Each number is 200 + 30 x the weight over the matrix's rms, rounded and kept within 0 to 999. Layers, rows and columns count from 0.

# q: layer 7 attention query, 384x192, rms 0.0685, rows 343-351, columns 96-191
# k: layer 7 attention key, 384x192, rms 0.0665, rows 343-351, columns 96-191
# v: layer 7 attention value, 384x192, rms 0.0599, rows 320-327, columns 96-191
# o: layer 7 attention output (transposed), 384x192, rms 0.193, rows 320-326, columns 96-191
q343,222,202,218,196,205,199,212,232,180,216,204,233,234,249,166,159,177,181,199,186,173,207,197,227,200,164,187,194,205,202,191,219,207,177,156,262,226,217,210,234,200,222,167,199,177,186,212,177,214,195,143,200,180,180,248,175,245,207,206,171,211,236,154,216,219,171,185,200,221,208,198,182,192,230,207,214,281,197,255,173,154,192,148,188,192,201,182,193,196,197,179,165,208,251,262,216
k343,147,211,148,222,212,219,184,242,234,225,183,145,204,222,217,185,138,229,163,200,190,251,246,212,236,219,228,155,191,210,174,210,162,276,164,204,223,238,192,222,154,219,176,170,162,181,213,193,213,172,181,220,204,145,234,246,187,229,204,125,188,225,167,204,255,201,138,227,161,216,177,189,220,186,198,192,152,218,185,157,198,221,154,169,154,215,187,188,220,184,158,176,207,205,185,216
q344,206,260,185,160,236,128,177,155,169,186,213,122,171,231,185,199,257,162,176,184,213,179,226,136,164,217,225,174,198,264,224,209,188,241,245,223,177,248,199,219,224,227,190,160,212,156,211,209,199,203,212,175,209,223,209,214,147,227,239,196,218,207,234,201,158,235,221,259,230,204,217,192,221,177,206,220,195,215,134,231,240,195,236,176,235,170,204,170,179,175,192,269,224,171,286,263
k344,197,230,210,183,241,191,137,225,194,223,204,135,200,190,175,202,196,215,186,241,230,206,272,159,173,156,219,214,152,217,138,261,176,225,124,236,176,235,208,207,230,228,206,174,180,131,182,203,169,205,251,211,190,189,190,246,236,197,238,203,207,243,225,148,203,130,206,226,163,239,260,266,193,171,223,212,162,151,190,231,227,161,206,137,171,225,197,154,185,171,188,270,240,185,206,225
q345,207,234,292,154,215,228,260,167,169,245,211,224,171,209,252,202,204,225,238,222,215,205,225,230,249,277,207,216,225,216,213,185,204,197,152,196,180,167,148,143,225,222,225,254,217,217,235,150,227,210,218,212,190,162,167,187,233,256,161,190,171,232,203,191,187,237,139,196,210,201,204,207,166,155,170,142,197,239,218,165,205,231,180,192,181,189,219,150,259,181,156,213,223,210,220,170
k345,215,259,188,139,191,168,190,165,202,179,234,177,114,176,211,140,202,205,208,210,147,210,213,222,204,236,178,222,313,232,224,234,206,161,235,176,202,88,221,234,205,184,189,213,226,153,166,221,191,188,229,155,148,177,244,198,204,170,192,222,191,210,220,245,159,223,169,241,207,221,189,197,211,195,128,163,189,268,218,194,154,199,192,206,144,230,192,157,198,192,167,279,220,208,251,257
q346,212,235,245,196,208,221,261,204,239,184,212,227,197,215,216,221,141,163,231,288,249,214,171,181,194,165,214,204,216,183,225,195,166,188,210,188,199,239,180,178,232,194,161,144,136,271,153,224,220,179,205,175,223,217,196,206,167,243,179,165,278,189,207,186,172,190,188,198,206,169,208,126,215,281,180,182,176,224,208,159,148,274,192,171,187,185,205,207,150,195,192,199,235,195,178,230
k346,245,227,147,122,219,176,191,180,192,277,227,176,218,171,164,215,197,170,214,255,211,206,123,163,172,204,206,205,195,141,250,174,116,161,221,147,214,261,184,238,223,166,209,216,125,222,153,206,197,193,184,215,244,181,197,175,169,179,179,258,215,161,213,182,230,248,228,184,237,179,271,144,226,220,210,198,127,228,188,136,174,253,239,210,207,207,176,229,188,172,206,245,179,203,163,238
q347,224,210,265,173,159,240,186,184,224,227,254,265,195,184,216,203,235,182,177,211,218,147,166,179,227,207,216,262,224,217,217,225,190,229,183,181,229,264,156,191,194,236,208,268,250,309,210,210,146,176,178,193,207,199,240,148,222,243,182,172,198,191,196,190,166,173,195,228,231,190,254,226,238,194,114,165,187,182,177,192,184,191,198,203,191,164,175,330,186,200,144,184,180,179,165,245
k347,230,227,233,167,185,221,227,182,241,217,143,151,161,205,224,118,247,233,249,191,184,200,135,155,206,211,195,226,190,120,247,222,242,243,190,141,252,223,192,225,193,201,217,249,216,214,211,212,193,165,195,276,225,163,203,235,155,220,200,221,206,216,206,184,125,178,179,210,221,219,169,185,252,222,151,186,194,244,222,251,186,213,227,219,204,231,241,210,222,203,187,232,156,203,183,216
q348,231,181,138,214,197,217,196,243,179,215,183,176,253,213,230,245,232,223,192,197,180,191,201,190,137,224,207,166,193,246,195,214,190,185,198,217,170,219,226,194,186,197,252,217,185,210,237,227,240,165,191,210,193,229,192,187,211,179,167,171,223,158,222,135,164,196,227,197,205,211,228,172,232,191,239,158,164,182,186,143,179,178,172,127,210,191,213,165,175,193,201,201,242,198,219,191
k348,204,174,158,189,184,216,237,198,202,207,227,167,253,173,254,193,207,196,286,246,228,213,249,202,173,185,233,186,225,195,224,195,137,217,201,149,239,176,246,207,259,168,235,134,161,247,209,204,210,196,189,125,195,172,233,195,182,227,229,151,198,248,205,118,206,228,246,228,184,164,236,206,198,175,212,195,183,198,169,207,214,164,189,263,216,153,207,197,222,206,208,170,191,228,166,159
q349,219,218,188,203,211,165,237,255,158,196,171,214,159,221,187,214,164,248,176,178,249,184,221,214,162,196,150,207,181,165,250,191,223,201,229,189,203,233,146,221,233,165,213,193,145,178,203,228,190,159,235,206,210,288,190,211,175,155,218,232,182,197,193,233,166,166,127,211,215,239,179,251,248,123,199,206,273,150,182,253,191,146,218,201,190,147,212,212,161,249,200,189,159,192,215,233
k349,238,197,221,275,159,174,245,290,196,227,235,239,187,172,204,193,200,218,193,153,256,268,226,218,148,156,222,174,159,192,182,188,223,216,211,194,189,179,183,185,193,215,162,238,162,246,198,159,194,127,178,214,203,245,121,206,200,222,217,137,156,227,195,201,203,173,213,227,218,218,189,255,198,140,207,215,165,187,232,200,226,190,222,203,184,199,219,270,205,244,161,229,196,173,192,235
q350,235,156,244,198,193,196,189,202,222,166,248,165,230,192,255,288,220,133,195,195,176,175,173,165,185,229,218,208,192,220,197,213,229,179,168,189,174,239,183,178,207,90,211,179,142,182,268,199,207,195,218,204,183,180,220,220,208,229,228,226,212,184,262,194,146,168,235,127,179,215,190,244,218,214,149,184,218,230,216,195,202,239,191,185,125,198,265,171,117,204,225,192,197,177,191,225
k350,245,140,218,182,206,146,182,254,173,239,204,184,168,211,124,166,212,155,232,202,230,213,245,119,239,231,191,182,255,128,194,183,198,146,222,222,181,211,193,147,251,214,157,173,118,248,226,239,188,204,212,246,200,214,190,241,125,290,170,231,206,244,214,170,163,203,274,158,160,177,220,192,171,188,183,169,187,191,190,207,185,210,177,162,187,272,162,200,192,226,231,227,152,169,221,198
q351,187,169,188,164,198,234,227,258,262,164,203,149,155,180,190,211,229,159,182,243,191,178,215,172,193,178,166,238,242,160,197,210,217,155,195,254,206,151,200,189,207,202,218,164,231,196,183,191,185,210,229,239,215,158,239,222,197,172,241,153,185,236,207,228,264,166,182,138,271,115,196,253,178,169,152,161,249,168,237,164,113,234,160,218,231,189,218,156,205,210,130,198,216,205,183,183
k351,228,163,198,151,217,215,197,234,213,198,254,168,197,165,210,206,247,241,203,214,187,161,167,208,203,243,190,224,162,153,214,164,213,164,188,207,173,149,134,252,245,163,150,200,144,147,197,214,218,172,181,225,229,197,213,197,231,201,208,211,152,219,237,258,287,213,221,177,245,210,156,192,171,191,160,183,264,235,205,219,173,225,201,219,219,234,194,223,221,164,181,183,198,248,156,179
v320,209,195,173,199,199,247,206,222,202,286,215,195,218,247,216,221,258,223,206,224,209,209,195,215,220,162,162,204,189,237,264,235,222,231,200,205,231,169,196,217,161,247,228,168,167,173,171,177,178,179,213,206,183,205,203,165,274,181,215,213,201,183,231,194,225,158,229,210,207,231,230,208,187,182,186,202,172,221,196,157,138,209,225,205,196,236,196,171,155,178,266,153,161,244,183,185
o320,177,243,224,222,183,171,203,254,187,257,189,213,185,213,260,238,166,245,99,188,188,230,241,219,186,216,212,175,210,112,231,209,259,154,192,174,254,166,191,149,224,169,231,217,174,237,163,168,182,222,164,181,210,173,238,235,188,235,165,214,177,216,212,200,147,203,202,130,193,195,239,205,215,172,211,187,172,205,250,267,207,196,220,227,277,171,212,181,228,211,191,242,190,179,143,191
v321,235,157,219,225,202,216,222,205,170,207,212,221,145,203,169,223,177,204,215,235,167,123,252,231,216,195,204,158,182,179,186,132,171,230,183,204,189,204,182,216,213,176,204,226,190,119,141,203,148,187,182,197,207,153,255,197,177,211,230,182,188,219,224,165,168,203,165,226,241,211,252,209,220,174,161,279,189,215,184,192,171,225,226,219,217,201,202,160,182,204,212,180,167,185,220,240
o321,200,194,198,116,206,195,221,192,150,211,205,190,230,226,185,169,195,233,203,156,209,168,158,158,200,212,226,296,224,177,234,182,151,180,212,199,236,186,276,207,183,151,203,190,209,220,171,237,205,184,217,231,203,230,191,156,259,200,224,205,172,149,196,154,236,239,213,139,249,175,217,196,218,245,186,181,207,173,235,212,202,202,180,124,139,128,156,224,139,159,175,225,181,225,182,181
v322,197,197,156,161,196,216,178,228,174,175,142,141,188,177,216,206,220,183,242,192,128,155,190,162,194,190,150,250,183,175,238,144,227,140,170,214,260,236,238,223,222,229,190,182,283,198,243,235,201,257,131,211,231,183,183,214,203,167,167,184,217,247,210,226,209,195,257,192,250,154,126,103,188,289,202,236,181,207,185,199,254,219,210,189,183,173,181,194,124,169,270,199,174,181,222,200
o322,204,204,240,235,184,225,257,150,201,170,220,193,240,201,188,138,194,200,142,169,217,147,229,227,208,162,203,213,157,214,154,235,159,264,230,187,198,146,224,171,152,235,216,251,126,171,202,274,169,181,162,256,220,155,177,186,207,199,167,195,224,243,177,200,223,190,215,184,148,218,269,166,208,238,226,194,160,175,227,164,255,193,202,190,161,189,172,206,237,270,170,150,251,233,196,194
v323,188,197,222,203,218,198,146,137,215,202,186,217,216,94,175,171,182,167,147,233,181,219,215,216,215,258,198,233,178,200,138,189,196,243,183,182,202,275,171,238,238,212,182,234,161,192,183,229,250,201,215,236,204,183,179,186,155,245,254,211,193,190,194,166,196,255,222,203,155,209,222,215,242,172,237,209,161,135,159,185,170,187,184,176,260,163,236,262,285,249,221,161,220,215,206,162
o323,224,158,206,162,168,252,206,223,181,249,201,199,211,215,228,205,219,147,164,218,205,158,112,134,200,208,234,153,211,198,215,224,240,199,239,239,243,250,256,182,199,213,194,165,224,198,205,154,214,203,187,210,222,172,209,185,230,153,213,204,157,183,189,188,186,186,200,204,214,182,187,212,186,269,188,232,236,198,152,322,212,221,233,237,213,223,203,248,279,212,238,167,200,220,189,217
v324,165,199,133,201,229,162,177,238,227,257,218,196,166,226,238,179,213,189,179,196,246,208,194,214,206,239,193,182,201,251,199,226,188,151,193,163,236,167,189,261,184,191,263,212,160,199,165,174,196,195,241,181,159,254,202,188,253,197,182,221,143,187,266,215,202,199,261,210,190,298,159,214,110,227,209,196,132,198,221,230,190,198,170,180,267,172,141,191,230,212,214,167,199,200,224,196
o324,203,228,203,258,168,244,251,225,203,282,227,203,184,196,222,156,260,171,130,197,194,206,190,217,167,193,252,147,235,187,209,180,204,162,168,225,196,141,187,117,240,190,218,220,150,215,212,194,259,204,240,208,235,209,240,245,190,211,178,241,158,164,161,184,187,205,119,229,169,189,199,236,190,149,238,160,207,209,220,178,225,184,207,167,187,221,250,194,218,219,224,196,243,214,192,190
v325,189,208,257,209,190,158,185,219,214,209,192,209,188,131,213,241,171,220,198,249,215,194,212,221,112,201,147,211,202,218,178,223,227,165,190,204,211,221,239,181,217,213,234,177,132,184,181,239,169,192,196,198,133,197,152,263,212,201,203,205,209,160,168,203,206,215,173,192,189,227,189,201,190,203,162,246,188,216,225,188,200,141,214,204,179,144,226,218,188,205,221,262,208,187,237,240
o325,180,143,182,212,213,253,201,216,192,210,196,209,181,218,167,227,241,231,200,209,197,272,195,162,175,235,232,220,170,161,210,217,172,217,197,168,247,174,220,248,226,223,198,221,175,190,228,201,143,238,230,227,221,183,184,221,213,223,219,169,159,191,205,218,205,190,168,188,223,206,143,218,164,205,226,146,201,141,156,191,267,169,211,200,289,179,186,204,186,231,200,200,194,187,156,169
v326,193,226,139,224,185,187,210,178,207,139,213,157,195,139,227,234,215,228,173,183,177,257,239,150,194,196,214,190,242,220,205,168,244,195,158,267,200,195,167,273,109,237,205,218,272,216,221,190,192,230,205,229,220,260,216,218,225,227,238,203,187,210,167,158,205,200,192,202,200,132,191,140,225,171,245,202,170,230,213,186,244,187,205,178,217,203,220,213,168,236,215,249,211,154,194,192
o326,171,168,228,193,242,199,184,192,224,257,131,195,163,189,188,229,258,176,181,174,282,200,172,190,176,243,209,146,153,199,228,227,193,203,227,174,216,197,163,181,227,197,247,177,192,177,168,166,177,235,229,233,172,137,174,175,199,216,238,207,194,176,205,230,243,248,143,226,135,204,174,249,213,181,220,204,214,223,203,217,190,254,152,289,207,280,198,180,221,153,249,213,232,209,183,191
v327,162,212,225,222,235,228,237,163,218,211,196,168,198,228,159,276,226,200,237,198,135,197,213,192,110,205,212,241,205,219,234,159,159,217,194,189,204,238,240,237,187,157,169,248,241,213,199,211,261,196,230,195,213,216,197,210,213,230,225,243,233,188,182,201,207,220,159,233,167,175,182,200,221,231,204,191,137,172,238,221,246,176,243,223,193,197,164,195,124,206,205,225,161,223,187,161